{"n_layer": 8, "norm_place": "pre", "positions": "rope", "qk_norm": false, "parallel_block": false, "init_std_qkv": 0.0375, "warmup_steps": 200, "decay_fraction": 0.869, "batch_tokens": 65536}
Each number is 500 + 40 x the weight over the matrix's rms, rounded and kept within 0 to 999. Layers, rows and columns count from 0. Numbers have three digits each.

# layer 4 MLP up, 1216x448, rms 0.109, rows 813-884, columns 384-447
495547515518492457466491540479380521470555477509538442448507485527508534463477553441466495507494557565458461465618557521501454511509530441559518504548605493600483492505470564454543475454441508
490481442471517525566553465467543453424492427474473579454550469430497510454501450501550542530485534500468504535479554513497440520482537520478516564528477481529580507511475534514353502529507475
581449449462504487482541546282482500517548403479505567487512561577367422449545523333455551497485518474569464494438459474514510529451422499497402489488568471485486480445462543526510490439574454
454484535511465499538533487512558470477486477596546528461539553483524459489476538418530462521446435467507489543522513458545499486436507481435554572544487511544512472512454465579494561536447483
472518535580472527476540470455485490427486491488437438527445518548432514520572546549510549526480496444512529446502438454540496500470465540507480515441485554521419416474537522528510512502478533
499462462461486452497501510467488525474433512470486560515414445445487428576493517462511598542554471429517536493437489474477556525500448484514509518506521567515466500529489594490568561511592491
577509508432437442516518533436566378501521447501517472461550499562468564512452538524511524523481519492496499479473468523506477506514544531454429483535510516527493503460483554545491561456433484
577519506479540441544517502461539489525536497486485527495521506491516499461485476506472515521472554460541428558516462476530549557427481509503518513526488527445445501535534538533515552543541567
494475479416424434449510586458554502442525501509506476511533481485512499513502534512521532533531498451529519443515451487443385473530523531466468427489518461494505458455495423470522439425462548
396534501489465515517515449482465482466436469428506488544464450405527485528472443541461521479496429525598439463523540430460522476631443546489473522550448500466466520503595443493534516482501480
513519533516439474598501499459500579529520502548476531511494504470517514590523526460498461590442455519520486486511552507478443497521581584474489487480479430429486417503508478449529464525516496
415395442495500494544547491463473512507552551498471488467520476524440521501578459491469524515494466495503547511434549496489486464476494526570498441507434524480528526577481549415510555479486499
578578553504560573495562443483530421570536504450483459457578454473534536572452445509549449468425482529500403490591506483463507493439461504515466542487515556441453540460429549548506474499569492
524491538463569518510502550488500567520500406468551499486528516515573457480487474468505506537529484444541476528473496496498506470486512472514532448494465485500508535459548577516540494464448492
395450504558474526545544567609504525482484570409407480581552525614535461642494522497528468566538645451544458549475539466424558547475455583484448441530501516635388525506520449444488471575406529
474522531478565519466506461490520495497487498443481523501526504493474563487558505510447502466500587464462485528489439484486526518473481497485532515510481481530508520515498512412507531516539529
555549506450476431518522545501495504531520583480552514497449495462495521520530473505475447524465498518504484556501457501506507478511507466494499545476513488481519525516555525530515522442459420
450509506539547489509491489412514547479442475505488452509488531501475483584564564503528521430580480442522536503539547438538522500499502537505478522468512545492454496538553550473541496449497541
519522503508502520491475551510541499499495467551484533538597606475519545468467476517489491504487488488546490459467503445472487488506531532547516523525479446518512493426614406514520481453516490
517468499524536450536431452507449502500418556532491496493467443495472453557448467536473505531549468490536534544565515440510523554450539521476466430514470521501548474440483525450465544505452501
523511411441518505540467468523505495522479583547497498519501502510467579526539489507480487486538446474504490531467507521519462515464495471467521568439502494480513541510534482505495548497476459
443536443516535438527492444514553448477498520456491570472474467448480509388517469498561412498559536445522508502512452496546487509518495533550475499497572493456502499490494480499460485462528468
505526514432495488527509471532515524489495546473502455554481443479509464520516474405553507546474539529467440575517481522525583477437447441493474548444492551570550484532574489479473483507486437
458540487500506506514536517458546520560538552502427513534462455450419543452461512496489426500480529582545542500563517463548584567491501529515410465530484516478473569529448502518470474504546497
478442536489484533471469529521463490457468538442508473495489590492517554528432499487500493493489429530525537476482499501443502560503561504515486506533561446519486455538525565458510466499605466
508453478493530453528595468481482492573564540519526530558524528521503497500520506568550547488455434464443476558576452514499539514518499449433464558500450464577430450458501465570426493400534504
493548513487486514499474481472509464471508478560463465552525503490439498504530528526457496544486541502502600537462470490501491493484525459514522480497515528473504479442589495455451541505511554
506464518510403466479472529447481543461434511553449473542498466515551442511450526473518509451445442511510501546550509539448486458521491489553572512455513543451473474477534457472455472481558498
576440503549467507459547501471522513570557428482476493579427440520478539411548542512537485523413437529474483355541526450478568475468480534438446530421423487441472424561488542521501464537477594
521513518500492457530499590428473499490479477478473569398477507512495527445443427495518473473443484430487489494514468515408476551450523447585588493486502445501499494464503404389535488647493507
545473470487495465456498508535472557499484495534513473500481459540523488458514491559504455400489479495476472574539516542454465485506524442492457482500527526538508478560473452434476562519537480
467486473572523486522516503481508492491485474470495480473526520496524510469485490498510516441475489463521513509519552467555552478440519466480463511492496543475530474517532463456478592542560503
464423447473468496592458428479519441487557491547435408578510438433529435493485502466458515569464447505459541526517504542579477509491535474445533483555489422524498518605483503470463402444573477
522512495473462415491525489516457529528610550557521589536424500501532433452485509504494543562513464551481531555460442558520465498528454463591418412535457442547535499553543455436480490528557536
494477431436418582477486543524507548543445543538511475540516507473518492550575488464553477469565442534499567482450416488419485468485442521498477376470511535526510530478464458505478528553518538
486510551429532477495503509565458576499435518525551538496440419459612501518521545487466502490445424517530467502449558588511474489508532544523486487472446510526503503496489543500551494513544548
462536487482509493513483423466417376526543548542499534477502485503433491525473463541514427514483459439526484461480535509491497496535525490474495487518578476502477490560495464475479558481419482
500510472455536501471434427482610414445446555554476540467546522514492452509491560502495540466497454540468499490522497468545487486509515554484502549473511429527514483558517405489592538563510458
484533533487473580517398525506537474502551505517443431496452545523405537436490510474495491457424477561447576540492498533555479485527563469497538459530613505479491449560439556501523454459486442
505436509497458510543492492406533493477489548509540527464462473414478553486460481463576470585505469498505505508530532479532512524547513516510483461467511542497436431490440498505460491476508492
494453448448461457526484450463407459489439519478484464538490499466500515481479494564480516517469539491508470448438463599508486548536444492546499472497479515513465480524442450526494502543538452
475551466500536486476453453545489499468506490496469495539628456470471500484458473431462516535534492468520581503571519444420500519541441490510553493465460514478457500476574514515544457548577426
547510541513550526479473518560510547458531500467495474507438504558483467535460454513540527532486525525475444516462456500532440478510493532436532531512486478483552477507506524497506515516512451
530520517519488466486532511531509471435462444469528475464480562468459543493536445565539459489416539525496561509481504450489495419431458390443481482536480529528535527506439556514555535516446488
454485511494467532478462481505500525512491549464499458508471449507505479497524552533515567475528570608540485486476466409525508549520482553499506513509566429520520596552584522500471474496507459
447498486512450421499477468592433448536463422453604516435487539527486535439451524533504589500530476510482496505491426426603520503522520437554469570471508486469504500564499472420572532434527503
478522513519453484588511433510552552471539528459520581497468488519483526487533522514453506451450501437474506509507465565483485457502497493474517460521534576530519531495459456457437542501497553
471557543520558467535406473482516513548517506462501534547510416522445489559482487501510485489472478479430517458521523488437493456620471533405488480506607466491541511514468473499494451476477475
568447507458465474552514475497493482477529560432491542527551520415434439504516455473456520416493498552541529548539456478488535492520514527521485483503584497505497466441488487456487503437455437
446468510487485520481445558543484484530444501511503479495510523522540480502446430444401581485454485444507532482507437441526493551474523545470514480551432535540549522534609509572534533452474447
544567460517475523444499496445513536453463515535510532452486525554528426518501491422490507539495484491471454463513533516540483493543500520540484557564548433512506477524515490480474526507506509
507446440522490486512419503476542484512507528516419507498509538450491503493523480462528513457489475467503547471539584483567514522613447527489483449506540547508555466550503519499534446520590493
525503438475525486432537490467452512474473477428476524497462541496541452514564505576531495439413443456474502487487432514498503540496452495549573508471486480550449520547454545483462512453520497
487582511475555478548481438509529507521469554467480448543474464577460510487521479431474486362471485559480446492507525498565514492525562463566493532453531498502479504464416483419545516487460592
462474551558422464484479439449472495524552519464518509430448489492505485489508524484480505506515471486442441481465449501494508508469525551513585478491477588470522513584437479465500518532495512
427477474534561512425487481407448536474527541425529516486488475514481463522526563499437501394467433533505521482494467517522493499549489508493507507528489484429489502524438516587432502576495495
527485461532484502522522520461572545482445550522530482510533505523533533490473453482566486519479553499478472434491536550513525481482518460549411466498524527548521446579541472539526435455546404
461514540524506450459460522504491515513528508473517451473387422468465507480502552551519496470492510448497494498555563515609489524445461487496505552474469533563529531498485557435516440508419470
482469491509419475528522557478425501523498485478507543512507556512507402528477593482515527460518524523470500495446499386503524507538509444436481545495534560432470528526453460540554476565476513
482485489519454448494478483484461435500471484499570478482488628492471501554472475484503502510506494426477395523537459540510453488524478522486482472483497470442488468556520516501537473463468540
649500507439525505491519483562436534464523459494505504503470528452450566442394512499487476440526456483455486438486544471546561559500523567531540509457445499465473526534503463483527496482464403
430484483535569537458488461466517482501525559559405549474515492544542526513581507509469452478472430551537476456492468584509485506448543505616550478474514485527560407543546496566441471492609475
501432498491582485488482582554409501542516452526450491567436461435545537449398566468525469474485537483589453548465573521492464502443509491520539555503412499509475523532516547458505564501513528
504509563460429511530460479561486430542440468560565446487525507523472519455461471547555568484519455494428538512529479434561508537464472534455504480562488459551476491510513476577511518533505531
454527510517504489517480527472521546512523442549521390484514650464532504509482530434459512493512487528505644481507496571532488510485505556468516518511470545448484502558589477446518496504501510
531485515453567536507481454455517531509460543561419485524461447515470511442431487512540488500486515540516470481518500466454475473578550514480537537504515405504502520445498509544446562491463524
456432473475526524523516431505486493565470528495489505497502567581478501468508464463496463466452496488519510476526572525459480453474509528565455489495521570470515511531521474484448538451447488
457512610520469536538419509464479485493491501480604536539564510498565425490482480492448549482496497517515489462560505524495500494459522529533523479535508452502478483522495504537476520534407573
536431483478490533564454530487462470492533460433530538502461491440492555462499409510556483515545474540589525534497495482467451511453490408444494457518483464458464473544483541535473521529488426
484438534483518372494544531516508531469508516561510532529531606515569508489450466567494494511476540488491500528473505541480457471522448462484508546484507531522504484509498447472504583476565473
508475508544475461526530480508495517465523487506477495489475508472448498492483487458520481475491509515516488494479526500550467563487514499479522492520504465522496494499557511514460521478477487
566534517489539499535573490529507567490484511517548541533499471435496519458525423501481487495531501471445494502502511488471442529523530464504604575440496514539520508521531502488512530446471467
# layer 4 MLP down (transposed), 1216x448, rms 0.102, rows 813-883, columns 384-447
492565498495516481578423539581433483455501518506488500406561471440427510481443380483537426501455535562472472497489464449488473532530505475519454480437565489548549523556455481456535457436447530
504471521535518500543470571536493451516526507492491493528520479398497411427484481472564538539504538484382529526521491479518542470554508517493579465566468435528464511504508496511429528474536551
509558344392449548467496433557501479548497501417476530447467503520522555534575466550414527486556497561476592477526527416499440407490559438524590561590562541615524511474488523469424466470540514
401519533512460439517520504511547466449436519458533489444550476583501468467491513553438528419465569491504505504546535533510566475464528433527492496488569534497492538475486502607498505515431468
516554422503527521505554430452494556414500507524544498508516491472438492489467517475545521488479487477475473506516523500530503476400538587468506476517497480544482464562492523480521468553541448
456453512541533486527422418466514508565520492509583511523535475549558554504471507521479474516502488519496577495478525550511447414542488539522472451527481450494465532483429521533523525500547501
528473457484451459498568513532470447533577473532506443539574495530469454527520515556512500465500532488426455493509556473515501523532464531535561548447518480519526538471578501551504561473477518
483542413559431454494491509528495463496472537514541535479455489449476518438522560499517436499509447517513456469574438555483508472509484535507547440466531546472483469513555561477512509508441490
463525480522429437571583452475471533451500454510513491444461489545477472478558584447553478512524510445475496414566486503484486536490515441508472522507444548486486557478565496498495524534579564
506496533564452441465496459526473544447441489527558418491515498439485471520513538499538522522573432471525486538544481511461458471486452456492477566490507437530529525503498521440535525508412571
498484530482511478563524547539545508535498492477522430507462503479433513484492468518512499463498480564529500449517590559447521561501538492408505559519452517489510533462483473534533483484555476
504503459604476491449509539432589505580444458569536431562479444512495528516487489537487554360436521470516496478539481564543537505490505490487461458495555493458427454534495505528553527504468477
513487490505498509539491509423507499510564528474542539524501409488414447535440531471505533532446558500566521507539495602502583479458475510458486525409493522438446501451469563437475472406417488
474505549478534508495522514472501499480497445501502468449537547521482482545514519475501452518543516446490474489495510457522494444478570510516592432506553490536516493527488539551447520463545514
485548477590492563432459525471469479500453496520502530543416412478499522472465506411493491527507449574471511497444567477644479493536517487496468515497388416537495508520540539507531457524437607
461542498487512422532421565541474460487529502516471536490524421462551537530530510499447488480586522508494468522482508476519515488438518492531481488532469475487450536468542504432499470492467433
529444523559546465445436473513466459517523432470435483513474486526491522498451471480517508537544465539497487495542560554481513539472464523510472588525417506488469448472474577504514490495518562
436567526542506463532524559393461472511550511562440491536513437488458498519573552577509481463464469496492564509436489506526485539506480537526495531554473519525466486482511605434536531528546542
440530539465533477495498499496495517508501522515496505494587525469518490504558548516540485500540475477485416526502590485505482481506425537512498472587494494527511550523478420504506544500460417
559450494532484542452528536570472531523559573462524459481531517539565443549464542502514509527486515541590464501402617454505547488494481479518490422522544490498448435563462462497491552477541499
511471436482399502500471557432463487488489497433489555518512436584525493501461495517474460500484532518557500436523570436425492475546541542477525496471483490462496466465495454485467520499494471
510527516502516452557477494509476534496483537560480488435500498514503530518462562510467508527463517502499533518513520525456529471477556429470488454531497446512542484475534536509479472511463488
469539487516492509444445490546492522476537482434525536435461499445550498502428489509609511431511452494516512532497443561504519481542420556477439470545491495567568535534489497610499545498508542
501539494468525549476476472564444507432495477472452496516566548505481455455455386512460466511507631486579504566471429521569508521535490465569444469456511498554522561534475501546456544476431493
537495487476465454502505536520540457454540490506553520489525476533531531477422455444440494418551459486451479459483489525504496415448526539518509452495439529557453531447536510584399581577468470
533527468516520522551540528617497480506526476463446501556606469548552478444580551505559466487518515534436418467433513563453390446566488465434505549465524439449498477523476544477575515465508475
520485524498499508550530516502459476468544468509442582487527476529503546491480482459548519487455528521510456482470533494443469510538523518493474481498426551482556547462485505455493490467481555
479419481529458453528501554483478497429481424475466536558471518521530534406503527563523494530503457494498518478527460524529527541483471522459538470499441517500451469476526478533501463507479513
470480482471499408553487443460532511455563545458513477545544462483473523502428501446555466477478537490477454463519471469508451509494504477503534457536489467469501503523479545480484528448528470
512467451524521414512480545517427469538501585546494511578503477493450515375555508478515451532484497440544474570537475505506471519534527426497515477440509568544553495460482503563477535467484496
526447439427579550558535494463505465496511549441469443568509577485492555502532510497464554521512516460502461528536490461507530534468494500480495429520485531493486440477513454515529564439433461
508531508465460570474470523476482438481487458514431506473442465471481490569516474539457488538483473493511524502503475480474469533461496511509530491489539527483504545465484522512519533516517458
545510463439543497513495508551499519434485484562470535476510551509438442431482544455511485499464537534544472469584440468499526577499490468498413490441499468479545494480457455520544509503479514
559549519530532541447474567547480537471499515590594528495473481559461503521485463568540577540483518507479551522466486493462576458467524485464536537555533498511511522444527472499504548513600501
456508539538563438486441518531482473503439529479483550550553471484573460500595557414551503567458435458477488494542524409523548568569452403525528450426541461522493529508556481523536472524441500
530497544494517503431499492473472517468455433549522480495538577514462502502573511547455434443439582452519561513509553478486546503512434503480502552486503493462478511515565513534407533494525485
499524447540504477462478465525587502487523458484483485519522497519539476498524586472535516526438545471475501521479500502544532543509522550515545494562520480565482576479556549499543549510529462
512445517599501507557406493502488538514554527450504486456456517460545549531530491460461478536487550477504526472489553494479462509534501513476459491506473528452564422497448551539456515517513518
504519506496520465492545470545484567438509490570485531516512484558502588542441452509507499458447463457421427449487453516452512524462491493532480452511514495547516459515545519493496514505571525
518453563406462486470493535501533512491490605529555471442511461505516436516447479425473499530516416532471497514514461543442451512524566466540601569486491483479433520459444514488460484519437528
458391478489416573585487549468577434534476513537544506546486459534457547458502426512493466481425504496472438470498428538565524457521504483513546490494453453489486476487494578480492478440529462
525541495445536439493437606508542502487468543524526501436538431498479508484469460533497533514510589519462477489478506574467527531523469489465456525534498501451444553554540466471523481513478479
451405551509452447514445556546469554529518477496487534554480496468513458447470525511497423456503483461542480569562478562515508521487516507495422479550500539511486464458540486580547472526501525
423530579538499411483503471497418540445447414444518438457458499571465465456510580512501522476454514424523497489466534489502492488555415503524478505525425410448570529535491529417534459516538444
485471458513523499502505536459452464473493519546564456568518522551471500570520538502502512438541490519463498515451538530535520520532492549435523496531514415561416452541497488488472456506521477
513478533507516557508422504525393464423460461492574493483548567530442524471523490534537481489461593514548480549425547405530453521482449513473508528515533471565560419563552454431423494475522473
517453416517525556561466514483503540524500513491506523438484513487500451551483501529595460510498533445466498456498448518514499468512445506455545525498434523468533549506513468516494513584503496
487481536451535458504495532501551445509519525454559506523484548522452469488474535487596504510489464581456450473505559511447453434620576508407482515494582456486531510504507539434469501626451495
521498496514567495508473573470506435546422484510451534517515526445540517510509471487563534497516491475572438575502490481538441449531451572459482529510483501518527468422439518438512489541521483
495551525486488489531551517517550500479485504515461502498438490555508486452517511478537561548497581472508523458492548485507436561554533450518508549522491444511517541477584461545462565536522496
490547503491432554463508554414435501516487482483570501536564435524535503544502517455513495509546475501447593470546416483494624532433475555539474491502526488479474467561506490490451484530459540
517532521522425461445551475526483524489496464524590519425437517520458518502456497549586512454535506580471451499543455531574501497433473561509546522497445469517474528446486459525505496483549464
528547489510528434483402465509568467456442495512444498421515544465495393519457456517539581471513519519514440519511533471529503495421447473484404467436496485530546453501536529371444578516455535
539506510446553503505540521530412608425475469458467494500466559453441518552507467447460531492473581531565472492458508434478553489429500494489451515532500551545423454477450501509492480545479486
505442520565460480577410526434536457489521525514462552445480497535515504502442509489458465500535501475503489489526509480498463505465470522465470592538483449507520562550523461467485530433452510
507533549462513523491468538575493540623530478496478507506494559504452467530417589525559605527483465502481477559457462470417491520486518565416439531482559488499475494520468556476479508541570513
457475529404518504498515523532567521494499532432474552519448579537489493459477487473520478438558500537522434542553470535515534522447493425520459488494556484522573463526537491510494560522437509
551526486544474481520528525490465486461538446529420506565484537511518519504491475502552503507470473463482518512574446449494518471527496469493467461489451530510561489449576493502558510472490495
467466528467540545474584518521540438493543427494511505533498470494478494430485531533471499488577479526561435436439402490385510545547562482490476482469507529479512528473476472484522489470597471
458579555539627551511566443492549418526431578507566436481397506512555441520500532531520478524480556554517473530454549499507485496451482434458472506509485520511534506424496449529501506472398555
488388467498439521483549504519429456496473458500483516534559523522507478507434479536548486464467464433559445513544424388480561466540558532426510505505467513449517563505543489516603479485503480
493541459419486562436516476501507417501499517413539519495583417481486573483452536417508549430471489543533522476528461530435467433541530509514539502506497484432528496456404416538513529533529520
515553391513492553478469507436485543539556561472578480488484505472528474464487504595502542532512533428560467531489418559502567478422498501569552435560499518476517505458576446546532551562513472
511495500568586501493517527481473528490475494428505487503505453561564491512395466481510470531471530564417499571495584540416475524542476496447532525518484512457521453505517559482496501458561552
518507498512463559450489520470477480506461521492442483533419572483499512459599509505513436493457559475489509476461552491504516454425482452501466549582498530444481507510469421485432516437534470
476440499439503487435482477467510538479503496573495555462512527491432452512516539512499562521561545403478519424536507497472523493533530536478420522482594510516544514467519440435501497523509508
543457482542508439424526571460511498455480451542540529568429461495505560503491573508530463470518513504534534569479504545444568499476485460534439457520475514502485518414520534525532531481468506
462497496469529548503457518441504561457476541488530476495474496531500457572531593537476497506542500487472555558530408505473551517462503538481465531498539486537538493518462494412493478455469521
499511499572500475456515507498481467456535456457454502507494515523430507590515518471541518454548504480506512483401499459546477479498456593514539519454442531539515485508572471437560547542519524
518519524503459434495538456494523550500498585601594531481550558468508496566443502626453502522566504473533504453580503504489494541498436492565504537521495521506535501524489521526571506479517462
539512507472494515505525509540528493521495492464497492496462527528442496474481516465528506505528505479450463495484482472535513457474487484515493498524552543519485534529489506542488483488489519
# layer 4 MLP gate, 1216x448, rms 0.102, rows 814-884, columns 384-447
477461458518538468488454479541577413468483522428496565457556512486503463472503539525581496466535485542545506445489581478548542490534502519527451421457497509461486550489527484517473519544522472
534533517534565496494490527471477467523562407491405554502477465506399474447484539497560528518520583493489502548452496489551473534433509477515521470477515590516445538526593530406520532477548519
510555497517532524482551510528490461560551499488470484462502442557563509500455473399495504520471452544508449514503532413543497497438484518513497557454495601456422531524420558477576479473542581
436514530505518480597504448519579510508430487497510512452528498436576473545565490526451509479486581539490420467516499507497463529542466557467473420526515468509505492478500530570501518482572574
419513475523508494451498474467492529412478475483508518512417542519450527515535498484464511523538492487529473532509510544546449522520463519553467545485550579498336493490489523502570524489560524
507513549494501493541520500480483448543560442441474448559522556479552457461507479574495559492518495533474402461548491474562543450461493549522485556544573450460460512463495461560577480490540518
536537526509505438530559508529477443546470547442515517430538463503599547504492475465479546493516386428498467459524487597450519476418468528518476545501468454438465524507439465470546494567494495
538454468436446496485492555500555549486467489510554503476503529488489499473495559499555510508518489424523508507462445470449491471493441500454500471516512515464503543464503434472498476521563503
513578524514491459479460557481529517514571533476470516494439472536504538498475423454545510532484500402474569520426456515530482484447499519507493488475465596481456537499542430552427482473565484
510532452476530519456467518493483469541502527533476557513479550491582559526492505465454495526517457507436487457560544441472487483471509408517484474539525483502389447382533515521555510501487490
442513517451546533528470521545437476465525494492493543465509511548485451470509454477544535458486508509528538530464518450527492473457478544528547471483509495430535557476559509563486527440472517
553521488515579467474463607466512528549489522538469481490494523464460426542567548536497495458504563586466577507372476563476562524499538507496472529517555524540496535491498458482441447558521547
503556548525576548502490537506510521486479445496462527495553499536520544505412464468487512522550487483557513555499479495497459527508506441483521516498496465512435530436486563521525532501487521
426528447466482548491430559427515519475565466500530574530493455519457466492535406361491474565415393542450467531519512514538417550489586488462510470490426457560484507549539546500487482522443655
548508468516455553476485486495496571511529586475487470488492465507456443475499459459522487479411519472535555568582491476521488517493393381492486491512533578469492567471577479523442518456542552
437458478523537519530519490479508465557460515490533527467497462538463478580516505485517446508449530462485591530569542448441531480571522458470524564501541494558482532487512485433503545541480510
569488506471505479473427487525522468457466520497497420432413520569535470463494485565436463510578538521535526504559481473576464455480496526556433516596532457523520557442530494446542517470515472
464467431482433503551577512535479516538492468500482570475521521529495532503502522496561471539488504497465571512500438551533458445502468461432470480478491469407434489461485551458594531536579529
476502576506508483509445479419456489458495487486513485533460527530495525469485526525512561526494489509481504472595445501557555539478475502519475466498503538500533464558522482549544466538591590
458481461474515549480417481487541542451524542477467492433484467535469555467530449427541460489457490525536483498530527437501525511515517524472567499450498441496512529501520469441485563492552492
519511542578449520572525490483437535528521489515499464532487461474543462508447482514472489554578546540521468480496512513489486499503506576490475518539511478508472467481539543528573520487473477
448489461513542525504493507592545470503542438392465478494419505553514523533479441456536479600486595445530520477492533532470484454486518509533521506525466519534485494477511544521451485450486566
532488514554503507526438487486484484495512515553527551526497543532533493525531443454558527507475545443496418529461536488475468539492535479464543517566527522500477572467501475447464496536488478
466543465439460524517494500460509532479488411538551459539464561511460438530523536480427569552461453479580496464516525541465478524467437515455487462514491479527519508515484514443552509511529522
542532577552530510558490550475464544492570459480579427422492450511460486462542507491451520466494482545505512492524581498525492480458488502519478581485581505536505481516455524500482513445514504
495459458496485453540486518579528494518526514480551450555502496584499528472502497517479571478547515492461500528519476509516505556512458522500478496508473453502492532501506493438507522527523548
467480521479515538486447516449465476458499532477514440519479498540520512506511509516486490456444437532492443544502518508569439432440558498550528527454489482452503444471521547486474490554524559
599501476476511507512486478478514536577539544419509509500513476520500521453568563525519492482544536486509545504551498477517421538503512532527484517545529471432492447510587437467508486546486572
527485485558428521499456551459523543518485548475516498461495549480513437388454599530560491510463564478463481583542449531539484476453490507495500478510465455502447503472512467466546515475510552
490444551503496483457495496527516472427404538471515507485530473566436508493482536505476558516558548488513460481493538597498544480488509485516502495470526501526495445554463505514488531514462446
517430565483431558457487456466450506497525535468492485481516481490471507559511482475521497502463522485539532464489487526528495557517491484527473468488477533462454508551525516515525512505532471
515443482481461554521497459497471544452473522615507557517567441454410528506478446463503503498492504554496561531458496542443500506489548582469540573526529520518554505519534515536496512518508454
545458539470588492510528515546446545476490540467510500495500419488461494543496509470547505510520489514510492607496514494506496561451504500495545497535516510521408632521418542477543481533538507
487550622495509529451565557479514518511522558476462503480473480486435496543477462503501488502514520549442499533555436447567432519551501508456454459490514407516438453450477610481450465559480488
542529479458479567465425503452527522562454537559543455508585486494465536481486471521528473480439548482446505508503543441508490561513490512534501557505536491520536532504592476527469466504498501
518497554510500532502515542481528519512526510508451487469521469543501507578554498435469505495461508500536464436482464490542435496517539509451487546431501533555566468513512592517506465498527547
590494520488476523555478515507472438446537511543505497446511532451466458550482554483545477548488523517466488460482503483531509524499471432471511521525523488489516497524548528563528472529512456
524524468546522479542488573535498534504545517522483482472504505508491504550483503481428524580471571523451531534429490517457503507589486390452514520539529486517420505558470486487524506537569492
499527519528474489555518538433478524518547487462502481529531460508562462490454474485507503448473512469589485419490562470538460540568517484530538523552510495503471441490510489477424424461545497
492552450498536534580501521508561442553498498476513580516573462511499453468475494514488452498497465602481450495547448467578470493504495485463529485545480476497551395538444464477465490495471550
472472476525466463559441567517455455496505516450499496521488488519521490451558479384468495502471534463462465444472525552534466546517418474508445525412469484469490566508507597422497512560559496
544520484494469496474513568453498512546507461506493508492441511534519475475489549465521451498539394473541450478538499506447540473545513493554515465475556462519513492536464460487497455519480536
478520476518510511463543489495472440492412514411521499580536512532475470578486538485505541456425545488523465412557566499518472492519503520543476486523398471455566408520450486457451451467438453
473428510552454529491516494542460466495481473486480464502473488515420487538506473536466461506474454473516511404520484461573519457506510546514531470470451461461486518542503496532509537560470539
493478494441497528499536528532496470458471541387508491481435486430490500535558469516517444525543531499431493487506517522495528447522509500484571460522427424527522516476533520634534527481521522
468477501506483532501480470504494491511552485532517449455544526530512460472428564509508479490520509516475517534447552481442510534508489529531445518508541510496588465518511504495504556506473515
482471574476447590476531469506445523442515485587521513494428415430533478549549514541498548504504576563467471504460422507515585498482575556553533471563451522472448552504506453567489499505561527
443509499440469539513458501518456587411500492505443466506501433510487555510515464437477494488438532476454536543502532403485496531545498510553549498500521484486508480586511404516544546487483510
548447506529501525570501483415479412450521510537510488442478537536462536515536509477455550530465532504501428513451576533505490608522469442513447513504527471488448523472518532545501519569527455
481573454465481509522499492441544550561543480463570477524515521461476519495555524410516422518512432560538432497506491457507535447466479539474511454603506481388485475560462452535467527498527492
462481519515462443551483552471496519547548477566521569532486548528581541507525478467471532456477509450461505551495572505499553445494423442426451499509472559521494539571470518557444517426480487
482501421496502541486518443598497493441523481562481531470438547515456430540497491463493544481500560533462478485583479501539479497482554521447496527507520475474465459422531500528499436443540520
434457467477444394460523548542509517514523547496543478529492482517469540505520540505586468489433487436440562465538596540481527494561550534486451527496478510400515480550529476487495492525495496
471594501555466503538488525435427472465510431489525522495517462490504463488453554455464465538519520535448433553535486477475461467524450499489502514564505482437504445514504484460475495427613485
483502457385477586440546562474525479465509553521530434542469485531484499533488508474535479538555490552516579495503466530505539471515535583568515520486512549453474453503530497557466442506518510
488460529422479539445476510465506549517459450553541507510502461575513484432500536478472515531539448465502456488497470477450513492497429575574486505513491420488491515489467626527523470512471535
513477483553464463478471547497551540505558572453468495461392473543490510444503511519512538474517502468499507441572564534518530450531537466563467490492455500483488511481438512520497445568479509
567451519407506513549525582453522545477485526501474529569350496540433521427442500512482461479507497588501536544486533457512454513540455407572483498484522534471573477465564470526533572502495482
458555432483462519538494551460555473501419409484510472508428513535510504512522445443512491559421535456523455520465507446442484465429529547443513582558461569445507492474565511522546521514478547
491486550513510485548656436533493560564533495510491547496497490531576462547551429537514426525560421435509477493448493447527428498458438521559542542505481483540525543561505501471428490492481478
530509447481474496525544525429589544452479525458494471443455433469532490461551548533512550483477509508495534462497453512451489530500440469464539501562533414487548478499451547482496419540481447
433539436540476426453525582518492512515400462489548515512491527520543542456531499485497456449548590461496467507538495511477542458495532527483481478428432505462534517495503592468528461554526499
483403515472520432565548497486481540427514497416490484520375497486443518505471584407479457445532494534460431526484471495505472459509514458561513480492473503524519493511535560514549549572508479
501540426477547475519546533605489500498441525509485429481496493479505479499562494533565469518564472445475513420540536497496492421500482524484467508522567510467502567488438537468490534460457523
508496456523465617505557477519545552562510528539526459508483436434511492510486418504529455545538533494435425504451454490546519498564505512410422510455511516475476513545534565492491422470491550
529501462528562490474484526408543538447499476503456531498510533517472523546492578459518565490512515506558460441419488459568531518437478558504507410486502492464464560533495452497467467534505530
463486477459443480510551554520556509488550474457467486509525471550505493508490503500520541486474500497493466477505536493519530501509451539519464492468512501511461479553542460478516513489467509
518442493487493459508480518470430492515462491541572465535479546585444535483514496499479536521488506516525455473471501473506452528478483493436516409495555502528447567493445507505476484462502474
393489515466565436476430515510524489547487536471502511550495591561522524483488522515527408451521499520465477516488493544521438444534515543483496499456504510455483440511458484444495516449602563
477520485522557473482524507543489466546495531486526542504523471464503502524541550488497497522451542506528506485508494494486549430503507510513489518534488492510469462577454537529539505513525423
513498506535522524459515449506497560495544529473529498485544531500432485553510472422610556517453501503542451493464504551449482503524452502467487384544548470522437500477542441514457538509547452